Weights of a small transformer language model.
Size: 8 layers, 4 heads of 32, vocabulary 8192, 6.3M parameters.
Architecture: RMSNorm before each block, no biases in attention or MLP, untied embeddings, capped logits.
Each number is 50 + 10 x the weight over its row's rms, rounded and kept within 0 to 99. Layers, rows and columns count from 0. The size before them is the row's rms in percent of the matrix's.

# q: layer 5 attention query, 128x192, rms 0.13, rows 0-31, columns 96-191
# k: layer 5 attention key, 128x192, rms 0.133, rows 0-31, columns 96-191
# v: layer 5 attention value, 128x192, rms 0.15, rows 0-3, columns 96-191
# o: layer 5 attention output (transposed), 128x192, rms 0.161, rows 0-3, columns 96-191
q0 072:58 41 52 46 49 63 42 41 68 58 54 45 45 70 58 49 43 52 49 52 57 49 63 56 44 56 56 41 60 29 33 54 52 66 61 47 52 60 64 55 41 51 59 42 62 45 39 57 55 49 43 46 51 54 62 66 38 42 60 39 77 65 54 67 55 51 59 52 56 54 36 39 43 33 29 57 58 50 56 34 63 38 65 68 48 49 33 35 46 60 50 60 45 58 29 47
k0 067:41 53 59 44 49 60 56 35 55 55 66 49 54 54 44 53 54 50 38 41 55 48 51 46 54 46 39 57 46 62 47 54 67 35 54 67 58 53 47 44 50 47 38 60 48 36 52 27 64 50 53 42 55 65 36 47 46 44 58 40 48 47 44 35 55 56 29 29 41 61 67 76 30 55 50 42 53 53 46 56 35 47 45 38 17 66 68 63 56 64 38 65 47 44 40 50
q1 068:56 40 44 57 43 42 42 50 54 54 36 39 35 61 66 51 52 64 49 48 74 57 48 51 64 38 60 58 46 42 52 51 60 58 69 51 53 56 55 56 46 48 49 53 70 50 58 41 42 35 47 73 51 50 50 48 44 45 64 42 71 65 47 46 40 57 54 52 46 42 45 51 43 30 46 54 32 32 72 48 76 49 47 59 50 41 47 49 70 59 42 64 45 47 22 48
k1 063:53 48 35 53 44 37 39 38 31 50 53 73 38 45 57 46 56 38 40 48 51 58 44 51 49 58 51 51 52 39 55 68 46 61 47 44 63 50 54 44 54 58 52 53 50 45 48 39 55 48 68 45 33 51 30 38 40 43 57 47 44 46 57 54 53 43 49 68 54 48 52 66 44 51 80 69 56 30 48 46 49 34 40 34 51 54 51 46 46 51 49 61 35 66 46 60
q2 073:43 37 50 47 59 46 51 43 59 53 50 33 54 54 50 57 50 75 41 53 69 59 52 53 56 38 51 46 54 36 25 49 53 59 67 37 55 70 47 46 49 52 57 55 55 63 65 58 31 29 35 63 45 43 58 40 44 42 85 37 72 63 41 49 41 53 56 50 60 43 41 39 61 41 46 46 57 36 57 36 57 59 32 55 52 41 46 47 68 44 64 51 31 49 44 44
k2 071:50 52 32 52 40 44 37 26 29 45 47 52 36 60 52 58 59 20 43 44 41 56 52 42 49 58 59 39 61 58 56 68 46 65 36 59 59 45 42 49 48 56 58 40 56 55 53 49 56 48 47 38 42 49 37 75 40 60 47 62 48 49 61 52 55 47 38 55 56 63 65 45 50 69 64 63 69 43 58 39 39 35 31 49 44 63 59 46 62 41 50 62 52 44 51 32
q3 091:68 38 44 59 51 58 44 56 63 59 68 44 51 29 48 64 57 58 42 77 49 48 72 49 40 45 48 22 54 64 32 62 44 51 54 32 48 69 55 43 64 62 49 37 57 48 52 80 49 40 52 50 45 34 52 60 58 49 60 46 45 47 31 45 51 53 42 64 54 63 45 37 57 61 45 56 54 47 29 55 50 54 52 57 39 53 43 47 49 50 62 66 47 51 49 56
k3 084:57 55 56 49 59 34 58 22 23 52 61 63 56 41 54 42 54 57 55 48 55 67 47 47 47 45 49 63 58 49 52 56 38 46 31 50 63 49 61 55 52 75 69 50 56 70 52 41 39 64 29 47 45 51 49 70 43 65 48 47 58 60 56 32 53 43 29 49 42 59 59 59 39 42 58 68 50 54 44 46 28 58 41 55 38 50 65 53 47 41 49 54 57 48 59 49
q4 103:43 43 48 53 51 50 39 60 33 55 54 63 50 60 47 32 41 43 60 34 58 45 34 56 54 52 66 57 39 55 73 33 50 46 51 40 69 50 51 52 46 43 42 52 57 39 45 19 46 41 45 48 55 59 37 46 63 43 58 62 50 48 52 33 55 48 62 52 58 43 61 63 49 62 48 58 41 48 70 47 46 53 47 39 38 56 40 30 50 52 31 50 55 52 49 53
k4 089:52 56 49 55 49 54 58 63 41 41 42 45 45 59 48 55 64 52 46 42 46 60 57 55 50 60 46 45 59 49 46 42 39 35 61 43 59 80 52 48 64 72 55 30 51 35 44 57 47 48 48 54 59 47 44 62 56 65 52 47 70 44 52 42 55 49 57 42 55 56 49 27 40 62 61 48 23 64 44 47 86 31 56 52 59 52 42 40 44 55 44 45 39 54 73 39
q5 116:62 50 51 46 42 48 71 45 61 55 54 49 66 65 56 38 55 52 45 55 38 58 32 27 47 59 34 54 52 56 56 61 57 64 40 58 52 41 43 50 42 60 54 63 40 40 55 71 52 65 59 53 54 48 50 49 42 66 18 57 33 72 56 67 64 55 46 67 59 53 51 42 57 56 50 41 50 51 30 54 37 37 48 47 55 57 58 68 47 37 57 50 41 45 42 47
k5 121:39 37 53 33 69 62 51 67 61 54 58 56 40 53 48 50 55 50 58 53 39 60 63 48 58 44 51 47 51 50 46 32 41 43 39 50 51 53 39 49 48 60 60 53 51 51 58 36 35 64 59 60 72 54 56 51 30 55 48 40 65 44 45 55 66 52 62 55 53 66 35 57 50 47 41 50 66 63 35 41 43 59 48 35 46 78 53 78 44 53 62 37 55 44 59 55
q6 092:47 39 55 51 85 51 47 57 44 49 62 48 55 44 52 44 54 48 58 50 62 53 50 37 44 49 54 38 55 49 30 40 53 57 50 50 53 45 53 48 39 49 61 36 46 39 47 32 40 64 41 32 55 59 61 50 34 50 40 35 54 62 55 36 49 36 57 74 57 40 36 48 39 53 51 62 55 47 50 43 48 87 46 59 38 58 35 55 30 43 29 36 53 32 48 49
k6 086:44 65 35 43 41 50 69 46 34 56 53 43 37 34 30 24 42 47 55 39 48 29 61 29 31 81 49 61 59 61 70 49 61 51 45 56 55 38 44 50 62 53 71 45 41 39 45 52 45 63 57 28 38 45 46 49 50 43 48 48 38 46 51 36 49 58 51 47 63 64 58 50 43 62 55 45 55 62 34 58 39 54 56 48 50 48 52 49 57 59 56 50 36 61 56 26
q7 116:57 44 58 56 46 41 63 53 55 50 46 33 50 41 54 58 42 42 67 29 62 52 56 62 67 61 54 35 60 36 51 52 72 51 50 39 37 64 60 60 59 49 50 54 55 66 48 57 33 44 53 68 52 37 54 46 60 42 71 45 56 53 39 54 34 32 65 44 52 39 51 58 36 46 55 62 53 48 57 63 60 50 54 48 54 44 64 46 52 51 53 51 53 69 57 48
k7 144:60 62 40 77 50 32 46 40 41 55 57 40 49 56 56 54 44 65 40 46 56 55 60 51 68 48 41 53 53 26 58 53 75 66 60 56 57 58 48 69 49 44 32 48 58 48 52 51 46 41 44 49 35 41 35 48 77 50 50 53 35 52 51 50 44 49 43 55 34 44 45 61 55 44 63 59 25 39 67 53 56 40 45 61 30 28 55 38 55 51 51 72 41 55 61 43
q8 098:49 46 72 26 47 56 62 53 45 38 58 57 48 48 62 55 52 45 57 52 59 52 48 50 39 44 46 42 41 34 67 36 42 48 42 36 61 39 36 57 49 44 50 37 37 52 56 35 41 69 53 43 49 55 60 51 40 52 43 71 53 38 47 36 55 48 44 43 67 58 48 54 43 49 40 53 71 41 36 57 42 28 55 32 54 70 52 66 54 47 55 40 54 45 43 51
k8 107:43 37 52 28 53 55 56 54 46 26 56 50 57 55 57 45 62 45 57 47 46 56 70 42 48 55 56 49 60 47 49 32 38 52 47 51 63 34 46 39 60 60 52 54 42 61 65 48 46 66 42 53 53 45 80 51 45 61 47 55 72 45 53 35 49 58 52 41 59 66 37 45 42 59 46 32 65 45 43 51 50 60 30 42 54 76 44 65 55 57 41 47 57 38 54 56
q9 089:64 57 49 49 54 37 71 34 47 60 55 43 63 53 51 52 42 55 47 52 45 50 49 36 61 64 73 42 33 45 59 41 49 41 41 63 56 54 69 43 48 52 47 43 46 36 60 53 49 59 46 37 52 50 52 45 59 37 43 27 46 50 66 56 63 72 38 56 62 63 66 55 47 39 50 55 36 56 61 54 52 55 43 40 47 53 54 27 61 37 52 47 57 45 44 50
k9 094:48 24 46 32 49 56 49 57 51 55 45 66 51 46 61 30 49 49 68 37 36 50 59 54 48 66 45 60 51 52 56 47 54 37 46 50 53 45 47 43 66 60 50 49 41 62 76 52 53 62 53 62 56 47 62 55 38 69 57 44 56 56 65 44 50 57 51 57 68 48 38 66 51 49 68 47 59 54 36 50 38 39 53 43 48 53 48 56 54 38 40 32 38 54 42 55
q10 094:40 57 32 60 53 48 58 38 48 51 71 52 34 63 67 48 54 56 41 57 46 62 68 56 47 57 54 70 43 49 65 48 46 43 49 59 52 49 62 35 41 46 43 50 42 60 39 52 71 21 36 52 40 47 44 60 63 47 48 43 48 40 54 42 65 52 36 41 41 41 50 56 45 38 54 62 31 48 42 47 57 48 40 31 57 47 59 32 40 67 53 41 48 59 47 52
k10 106:60 35 49 34 40 51 29 59 66 49 51 63 59 42 46 65 51 49 72 57 61 43 50 43 42 49 43 50 38 57 48 47 26 42 37 48 46 48 51 47 54 55 55 40 33 54 46 46 47 74 27 48 47 55 54 57 48 61 37 53 47 56 42 45 60 61 52 45 48 69 41 63 45 53 52 52 56 55 42 47 35 51 49 46 46 63 61 51 35 39 55 52 50 33 49 46
q11 099:30 49 41 37 54 39 61 50 34 33 63 72 50 53 51 53 46 47 22 64 40 71 56 45 43 54 39 60 33 51 45 61 44 62 56 54 65 50 31 42 22 47 61 49 38 41 70 39 49 63 48 62 50 56 42 48 40 59 51 45 43 31 58 58 58 68 45 56 53 48 52 45 42 32 53 45 46 58 54 33 35 49 45 33 52 53 61 49 54 61 42 36 47 34 39 42
k11 103:50 53 39 51 44 46 46 62 58 59 53 48 28 43 47 63 44 47 53 44 42 44 48 73 51 50 55 63 53 39 57 60 48 55 48 60 39 62 63 48 68 58 49 53 43 64 50 56 52 51 32 64 60 48 39 42 67 51 51 57 50 40 62 57 65 49 72 61 41 45 61 50 54 42 48 50 40 67 71 53 75 35 45 50 62 33 42 35 37 49 30 63 56 39 60 56
q12 101:47 61 71 55 53 59 46 43 52 40 48 53 48 57 58 64 45 50 40 43 46 62 37 58 31 46 36 55 47 50 53 53 43 43 43 37 60 47 35 60 34 51 50 62 47 31 48 52 41 50 50 60 54 54 52 39 45 32 59 42 41 59 40 38 49 40 41 35 39 32 61 41 52 59 48 51 56 54 53 49 41 51 45 56 46 54 48 32 41 74 57 53 36 46 35 67
k12 096:44 42 71 49 48 44 44 53 65 47 47 45 33 51 37 64 58 53 66 53 60 41 64 49 55 62 60 48 47 61 42 54 47 45 52 51 51 65 53 47 50 44 44 31 66 53 45 52 40 28 62 30 57 38 58 63 53 47 55 40 80 54 42 44 45 52 53 39 38 42 52 77 52 61 50 49 54 38 48 44 52 39 46 55 59 62 43 63 37 34 38 50 69 41 48 45
q13 098:45 58 57 36 54 45 48 35 57 66 56 36 50 40 51 38 64 55 62 49 44 43 67 45 47 22 45 44 65 37 38 58 46 49 48 44 64 57 49 49 59 57 43 52 54 50 53 56 52 56 37 51 48 52 58 51 54 29 62 61 45 57 51 49 40 54 48 49 51 51 65 53 53 53 52 42 59 50 22 44 41 43 41 46 51 56 51 59 57 44 63 45 52 42 50 55
k13 096:65 56 56 64 48 58 47 54 61 49 36 47 44 26 52 65 34 48 44 46 38 53 46 54 52 55 51 52 54 33 51 46 52 57 52 62 44 87 45 60 55 49 58 54 66 46 60 67 35 31 61 41 42 55 45 47 48 62 56 44 36 36 63 60 50 39 58 32 57 25 52 38 48 49 48 63 35 57 59 48 44 44 74 44 33 39 49 26 42 38 46 69 37 55 44 30
q14 094:55 52 48 53 52 42 60 38 56 43 61 45 50 56 48 50 62 51 50 43 59 34 43 46 30 33 23 42 63 65 46 31 64 39 31 55 42 65 51 62 50 33 62 63 61 52 36 47 53 52 53 67 56 43 45 30 52 51 53 37 55 29 37 32 47 37 51 39 43 36 43 48 48 47 44 35 59 46 39 60 58 52 71 54 57 49 56 65 49 47 53 68 38 59 55 47
k14 090:46 53 54 46 52 55 45 32 44 49 33 27 45 44 61 36 39 46 59 58 55 52 43 51 43 57 43 41 48 56 42 51 55 55 54 59 75 44 49 47 59 60 58 39 49 43 49 55 39 46 62 45 31 61 56 54 47 62 50 65 64 65 54 62 39 53 38 52 45 46 46 43 50 71 71 59 53 31 60 50 41 45 54 51 55 46 62 54 65 53 42 35 45 55 46 43
q15 087:55 59 49 50 42 59 35 56 60 66 55 37 44 53 47 43 52 59 37 23 33 45 55 32 57 66 45 40 55 44 58 55 53 53 55 72 37 54 55 50 39 36 32 47 50 51 57 72 36 54 28 33 42 55 43 43 53 30 40 38 46 42 48 50 40 45 51 44 41 63 69 40 44 61 29 49 49 42 43 52 58 61 37 42 81 61 56 54 50 66 51 58 62 49 38 54
k15 090:38 56 42 62 48 47 53 49 50 51 61 63 52 45 46 60 41 48 59 62 50 44 56 71 55 42 66 47 43 45 52 66 61 57 49 34 57 54 40 56 47 51 47 46 54 41 40 26 61 48 40 44 32 60 42 74 40 67 46 51 55 51 48 44 33 43 39 59 48 40 46 65 44 49 53 54 37 67 71 60 46 46 46 50 39 42 56 44 55 53 68 27 43 47 48 42
q16 072:44 52 31 45 44 38 39 42 54 40 50 51 45 58 47 49 41 55 59 53 46 36 40 32 63 42 43 69 54 61 53 50 69 47 35 65 50 58 55 54 49 55 49 60 51 50 52 36 45 35 53 55 57 45 32 55 53 48 63 22 43 35 45 42 47 58 61 27 62 44 46 42 50 33 57 41 31 47 67 40 43 53 51 40 69 52 52 60 61 37 28 48 48 40 43 48
k16 057:56 53 54 40 48 41 51 48 42 48 40 37 61 28 49 68 67 47 59 34 65 53 64 47 70 62 50 59 55 39 58 44 34 41 50 25 54 51 55 43 39 58 57 45 63 43 48 50 53 41 58 53 41 44 39 55 51 53 51 59 61 46 70 39 51 62 49 55 45 49 54 61 53 55 59 59 57 72 29 61 57 39 59 25 58 57 44 44 46 44 45 59 57 80 53 61
q17 075:51 52 29 50 36 51 51 42 44 49 45 79 39 55 56 51 42 54 51 62 35 38 45 42 67 46 62 64 51 56 69 40 53 39 43 57 41 56 56 44 43 49 39 57 49 48 52 23 56 47 53 61 50 44 26 42 56 48 57 61 30 35 50 32 56 53 54 28 53 44 63 69 54 54 57 53 42 61 68 58 53 56 49 37 53 53 54 49 56 49 40 52 51 45 55 50
k17 074:58 55 67 51 63 59 45 56 41 60 39 51 64 49 45 46 60 46 50 53 53 40 38 58 42 42 42 45 41 35 35 44 58 54 50 46 57 47 67 56 55 52 55 48 47 43 54 61 58 51 58 82 31 42 40 37 48 59 42 51 52 38 42 53 54 40 62 55 34 24 54 37 50 43 47 59 37 49 51 59 40 37 56 55 61 39 52 46 51 30 57 53 44 62 61 77
q18 085:55 44 41 52 41 35 53 44 36 62 48 61 42 54 56 52 55 62 50 64 44 37 54 46 60 43 77 61 43 52 71 41 56 39 52 51 47 61 58 44 41 46 27 44 60 44 56 43 63 33 46 43 43 49 39 41 70 45 55 50 36 49 49 35 43 62 55 45 60 50 58 70 53 48 54 61 42 69 53 51 60 51 54 48 40 39 42 38 40 45 49 52 60 39 43 44
k18 080:59 71 43 57 44 45 52 43 35 66 43 41 56 51 54 52 54 44 45 53 54 61 49 46 44 58 32 54 42 28 67 53 55 54 51 54 57 40 58 63 58 49 49 54 44 48 61 54 46 55 67 56 51 48 36 50 61 52 37 43 42 34 56 61 47 42 48 57 51 28 54 41 50 43 59 54 42 39 53 62 54 32 40 40 55 48 52 35 51 50 43 60 47 66 48 68
q19 091:46 41 63 52 39 21 64 45 50 66 31 50 37 31 53 52 46 53 45 55 59 57 59 42 70 42 59 51 50 39 35 62 60 55 54 57 40 59 49 67 49 57 35 45 51 71 45 51 57 48 26 45 21 43 45 46 50 44 53 46 44 42 57 47 32 38 54 65 39 55 45 60 47 42 45 59 49 50 52 58 46 57 55 53 48 38 59 58 39 48 60 49 55 48 30 54
k19 086:58 74 37 55 68 44 41 49 39 54 48 66 52 78 49 52 57 49 22 47 50 49 34 46 69 60 64 53 54 38 63 49 62 60 49 41 71 49 55 60 47 47 36 53 58 48 51 42 33 30 49 60 47 57 39 57 58 68 50 37 43 40 67 66 55 36 36 54 31 45 57 55 62 48 54 59 40 46 66 47 57 52 40 49 52 56 60 56 60 55 41 51 42 32 61 59
q20 098:59 54 43 50 47 55 56 52 41 48 53 66 47 56 53 40 45 41 56 47 33 51 41 43 26 54 42 49 45 69 55 57 46 51 33 59 61 48 53 60 59 45 41 58 38 51 55 51 58 62 55 46 51 45 54 60 61 46 26 35 40 49 50 40 48 61 49 47 50 60 39 29 43 67 55 40 41 63 48 51 39 38 55 43 56 66 70 60 46 44 29 46 59 49 52 59
k20 109:47 40 49 33 52 49 53 71 65 35 55 50 62 51 54 37 60 37 60 51 46 47 52 45 46 46 58 53 52 62 44 41 50 44 44 45 47 51 45 29 43 48 51 44 46 49 51 56 46 54 54 37 66 56 61 54 37 57 63 44 64 61 53 57 41 49 60 42 46 54 34 52 54 42 47 57 62 60 37 47 48 65 50 59 55 61 44 58 48 43 47 24 58 48 72 50
q21 109:56 49 56 40 66 53 47 40 72 50 51 45 53 50 52 58 43 62 48 61 40 58 49 45 45 52 36 51 76 59 42 49 45 52 46 44 56 41 52 57 62 51 54 58 45 62 50 69 46 47 50 53 47 61 48 59 40 41 46 56 50 46 54 56 52 34 62 76 46 53 50 26 68 37 51 51 59 47 18 67 39 29 35 45 53 51 56 61 56 48 61 43 63 36 57 45
k21 088:41 57 35 48 35 59 40 43 55 72 57 44 58 48 42 30 59 47 41 45 53 76 49 43 35 58 53 47 52 47 44 58 38 60 68 45 51 40 44 52 67 48 55 53 25 53 42 51 59 66 37 49 43 41 42 42 59 62 53 58 38 39 54 57 49 51 58 51 60 50 30 52 35 57 52 32 39 31 55 44 43 47 50 48 37 60 45 27 47 37 67 38 61 49 62 31
q22 093:34 48 44 60 48 39 47 46 42 46 48 52 40 47 61 31 42 43 62 41 51 49 43 48 57 51 53 53 26 59 44 34 27 59 43 41 58 34 43 53 55 53 70 54 38 38 58 41 68 56 40 39 45 68 58 50 45 56 42 48 67 46 59 45 40 51 66 57 50 47 46 51 37 34 42 53 36 48 59 41 47 53 50 53 60 48 32 42 54 41 52 37 70 32 70 46
k22 096:63 60 53 49 44 57 52 54 55 55 45 45 55 43 61 55 54 51 58 45 43 53 55 45 57 59 42 32 67 55 50 48 58 48 47 47 51 65 59 63 58 40 50 41 53 43 49 63 58 57 49 46 53 48 56 51 33 50 46 67 45 47 34 58 61 55 47 62 59 37 45 30 59 52 52 60 62 62 48 47 53 49 40 50 56 41 36 32 37 40 53 52 49 60 60 56
q23 110:39 42 40 55 37 37 49 53 43 54 43 48 36 61 45 53 45 50 46 51 63 51 48 54 56 45 70 63 29 51 63 52 61 54 62 49 53 57 54 36 39 55 57 35 59 52 60 35 67 40 39 59 34 37 51 30 51 55 72 38 64 57 47 55 51 74 31 47 71 41 42 70 44 52 41 48 55 44 70 32 53 55 46 46 58 46 40 42 46 62 35 58 40 63 46 54
k23 092:48 60 58 33 49 66 58 36 59 49 49 65 43 44 47 47 48 38 44 59 40 68 59 36 23 53 45 44 60 46 41 51 30 47 48 52 46 33 49 33 53 45 49 58 47 61 69 49 39 78 59 51 65 51 58 58 54 50 37 56 55 32 54 50 67 39 56 47 32 63 45 52 44 55 60 46 54 62 48 54 43 51 56 38 50 63 61 51 52 41 45 38 62 45 52 65
q24 098:52 48 45 39 54 58 43 55 70 41 53 52 53 49 61 50 68 43 58 68 51 31 59 46 56 54 62 66 51 68 48 46 40 61 47 54 52 57 44 49 53 55 49 36 48 68 36 54 45 47 43 53 55 47 65 40 46 43 42 49 84 64 49 60 36 43 47 57 58 51 40 64 61 50 40 53 58 53 36 48 43 52 45 43 51 57 67 58 44 68 41 59 54 51 51 58
k24 114:53 64 62 66 40 59 44 33 42 64 47 39 56 56 63 57 45 55 34 37 53 46 50 61 48 50 28 65 47 38 38 55 50 52 65 57 50 49 60 61 52 45 38 56 40 49 61 53 54 53 56 54 43 48 49 43 61 35 39 44 37 51 45 42 46 50 60 61 43 32 46 48 57 44 55 49 36 53 61 64 39 52 65 44 57 31 61 31 55 44 51 60 42 48 54 65
q25 094:65 51 54 48 33 64 55 60 72 61 60 44 63 38 41 43 60 43 57 50 46 45 62 61 40 36 58 39 55 59 47 47 46 25 43 47 39 53 52 49 53 41 66 48 51 50 46 68 57 51 61 42 65 45 52 55 51 53 66 63 41 69 48 60 52 62 51 50 55 51 66 62 43 39 55 53 54 56 37 52 26 53 55 44 47 41 40 45 42 50 63 55 51 52 75 27
k25 093:54 46 73 58 53 49 45 49 39 45 49 46 60 68 28 53 54 63 50 53 70 71 42 61 42 56 51 54 52 55 52 47 46 37 55 62 50 58 53 50 60 39 54 65 49 46 52 52 51 45 40 50 52 39 47 51 49 59 65 42 56 66 51 58 52 46 45 43 40 63 72 53 65 36 36 43 57 49 73 49 42 55 65 34 46 57 39 57 58 51 37 65 46 51 49 46
q26 089:53 40 54 47 47 53 38 50 45 43 58 70 55 54 59 30 56 54 46 51 39 49 44 46 39 51 43 62 52 52 64 34 48 44 48 45 66 56 55 48 43 41 43 53 51 50 62 49 64 46 49 32 42 59 54 56 49 53 26 36 40 48 54 42 47 61 37 39 66 56 44 56 53 62 36 54 61 59 52 58 41 35 45 46 46 42 47 53 50 62 38 63 39 47 28 49
k26 091:55 51 56 62 52 45 59 55 59 53 62 33 42 65 50 62 45 37 45 54 74 41 56 61 57 50 51 43 65 44 27 67 72 51 53 50 34 58 46 36 52 62 33 48 50 50 42 59 52 40 43 66 51 30 35 64 51 46 49 50 65 47 46 54 55 40 45 52 42 58 49 52 47 44 54 66 42 53 43 47 56 43 54 67 29 29 46 37 43 34 58 57 48 80 61 57
q27 095:44 47 52 46 47 30 43 49 50 46 51 41 52 68 54 57 54 45 52 34 50 42 47 45 34 55 45 49 60 50 49 56 33 56 58 42 45 62 52 59 64 56 50 38 47 56 72 54 72 50 42 48 53 57 54 58 44 40 41 42 43 59 32 40 59 43 55 35 47 58 43 40 49 33 50 51 42 51 33 34 49 56 41 49 53 53 38 27 53 45 32 55 57 53 57 66
k27 093:43 47 47 62 51 30 42 43 63 39 39 17 43 56 46 70 33 75 65 52 49 51 55 46 61 31 60 46 43 55 49 42 55 33 45 65 37 61 41 45 55 36 53 48 48 57 50 40 56 38 50 51 58 53 40 45 44 35 49 40 59 51 50 53 50 44 56 36 60 56 58 48 66 46 50 53 49 48 61 49 56 43 58 47 57 50 37 58 57 65 52 68 40 48 47 58
q28 097:50 55 44 42 49 51 38 38 53 47 51 48 58 55 37 37 50 60 40 53 66 49 47 41 56 63 60 50 47 58 50 21 55 48 48 59 60 45 39 57 51 52 74 46 55 34 63 50 48 57 38 31 36 52 40 60 60 61 53 61 70 58 59 35 46 49 61 78 54 46 37 32 62 37 50 49 48 43 55 50 30 53 53 52 65 79 65 38 56 57 39 47 72 50 42 35
k28 098:57 51 54 57 44 38 50 51 41 36 52 44 63 52 45 47 47 42 45 54 52 57 47 45 42 57 51 48 46 59 50 64 47 60 50 49 58 54 51 61 58 57 52 58 31 47 52 49 50 46 39 40 58 53 44 34 29 55 44 30 32 45 41 78 41 47 54 53 37 54 43 35 50 44 59 49 40 46 56 49 51 40 60 46 42 45 44 47 44 38 45 30 44 71 70 54
q29 087:38 43 45 66 49 55 38 52 68 48 50 53 57 51 48 37 57 54 46 38 42 31 42 53 51 56 52 60 43 68 50 42 42 45 49 38 56 56 51 49 40 40 46 39 47 48 33 49 65 63 34 41 56 54 64 26 60 58 26 55 26 74 32 41 40 48 74 39 44 43 36 60 57 69 65 51 57 75 53 48 35 59 65 47 40 55 52 51 44 46 47 61 40 62 45 40
k29 088:48 53 58 53 62 60 65 50 56 42 63 48 49 64 41 46 42 52 62 54 69 54 52 43 62 60 48 36 46 46 56 47 45 39 37 54 63 46 53 51 47 50 61 58 47 45 51 39 43 43 49 40 46 47 62 45 34 55 46 58 56 55 59 67 70 56 46 55 68 42 44 69 57 51 32 58 50 56 35 40 13 52 38 30 44 53 37 49 47 53 49 64 47 59 49 28
q30 101:57 59 23 45 55 42 55 55 30 55 72 41 38 66 64 34 50 34 44 46 38 43 57 47 42 50 58 48 37 61 60 52 58 46 54 55 49 31 53 47 45 46 50 63 50 30 64 53 40 60 65 52 66 53 56 43 48 44 55 47 47 49 44 51 63 68 48 49 29 62 67 40 49 70 36 45 57 52 45 41 50 57 53 50 73 49 61 37 33 42 50 57 41 53 39 62
k30 102:43 51 51 56 47 72 44 62 53 48 54 55 54 35 50 45 43 53 49 48 47 56 32 65 68 57 55 42 34 50 30 49 60 53 66 40 53 45 46 45 54 45 53 55 44 46 47 60 59 37 52 55 56 32 63 36 67 44 57 48 48 64 47 70 45 49 62 49 45 42 46 56 55 50 55 47 58 56 69 48 54 51 64 57 56 45 39 44 57 59 43 49 49 57 48 47
q31 085:51 50 50 53 55 64 38 51 50 42 43 63 38 50 51 68 54 52 45 49 55 32 30 51 48 39 39 37 57 42 57 41 50 56 47 58 60 57 62 45 55 53 32 38 56 55 56 65 51 47 51 53 66 55 38 43 38 70 50 37 40 48 48 51 64 54 42 46 57 41 58 52 61 45 46 34 63 46 55 50 47 40 70 49 53 61 57 54 40 59 47 46 28 64 54 55
k31 092:43 57 58 70 44 31 50 47 68 47 48 51 50 56 48 62 55 42 58 55 51 48 58 58 45 32 48 47 43 45 58 53 50 65 37 46 42 55 52 45 47 53 45 57 54 43 28 34 48 35 49 48 36 47 40 45 67 40 56 71 38 43 53 61 36 53 41 55 56 49 78 41 41 53 54 56 25 43 44 62 56 41 29 57 52 30 32 36 45 45 62 50 52 60 39 59
v0 105:57 63 82 46 28 48 48 31 49 46 45 27 51 46 57 54 48 44 47 52 63 60 29 52 54 50 46 62 61 55 58 51 38 58 48 41 55 50 39 49 47 55 38 61 48 45 51 47 45 52 11 53 43 43 29 61 49 46 56 58 43 53 63 61 44 51 62 58 46 59 56 45 63 48 58 49 45 44 42 49 32 56 51 61 48 50 47 34 65 52 45 34 56 33 48 55
o0 102:44 59 56 47 52 56 46 51 50 48 42 71 43 36 44 58 28 48 51 31 36 61 42 42 51 48 52 54 64 63 43 52 43 47 33 46 78 53 49 68 61 57 47 36 50 48 33 44 42 60 57 49 32 46 38 61 44 41 43 38 32 53 45 35 57 56 41 41 62 68 47 43 54 58 46 42 37 47 50 31 44 49 30 60 63 58 55 41 65 50 48 48 53 38 51 61
v1 104:47 61 47 54 67 52 45 24 40 49 67 58 50 58 56 45 43 59 44 43 58 43 57 55 55 56 39 29 58 40 59 43 51 56 36 46 62 58 58 66 57 64 52 57 59 32 43 50 51 52 53 41 41 53 58 70 58 68 49 29 59 58 34 38 34 34 49 40 39 48 34 46 46 51 54 66 42 52 42 56 62 67 47 33 24 48 62 39 47 57 59 52 51 54 52 36
o1 103:58 49 50 47 36 43 47 55 39 46 52 40 44 66 60 44 46 53 41 44 50 49 64 60 52 53 42 44 44 54 60 52 31 47 51 48 50 47 55 35 36 40 47 46 55 33 56 47 55 47 63 36 65 54 56 44 63 53 51 43 67 66 48 69 67 56 35 57 41 48 50 56 47 45 46 66 47 33 59 47 33 47 54 39 51 42 14 44 54 58 58 59 39 47 50 53
v2 097:51 49 49 49 53 46 60 57 44 27 50 46 54 45 76 59 50 48 59 49 64 57 62 59 54 42 54 45 46 43 63 54 45 53 60 34 58 59 59 43 65 47 44 51 65 41 30 54 48 51 57 40 66 54 69 62 59 54 49 38 52 72 69 53 47 59 55 55 49 54 52 30 50 41 59 54 41 48 42 48 67 59 34 64 77 55 39 52 42 58 18 39 50 48 50 35
o2 101:47 53 69 36 50 46 82 52 40 51 58 60 52 46 58 62 49 57 49 36 77 43 55 61 44 46 33 49 46 43 46 60 39 36 54 34 65 65 35 60 50 59 28 64 43 44 58 46 52 46 63 43 50 44 43 49 49 58 67 47 40 78 39 65 61 64 46 54 43 49 50 54 59 44 41 42 59 30 50 37 53 51 57 43 53 35 47 51 46 46 40 41 52 59 43 54
v3 087:47 55 39 40 52 29 42 43 57 57 35 53 68 49 31 55 55 53 36 47 63 64 45 46 51 45 61 39 46 41 52 46 60 61 40 42 55 32 44 54 32 28 69 52 64 51 38 40 58 44 46 51 44 34 34 32 54 41 55 40 51 34 54 51 41 45 50 73 49 50 46 57 42 36 34 55 50 28 49 50 50 50 54 49 63 52 39 64 61 59 45 70 34 48 53 54
o3 093:28 61 43 42 41 49 51 47 57 30 53 61 44 42 60 54 59 57 60 58 59 47 48 51 58 39 66 56 53 45 48 44 53 62 35 45 44 34 39 33 49 47 38 55 58 62 38 44 50 63 48 47 53 48 31 37 30 60 39 45 52 30 55 40 58 54 44 46 54 42 49 53 47 36 41 57 52 52 57 48 56 69 41 57 45 37 57 53 49 70 44 48 50 43 35 64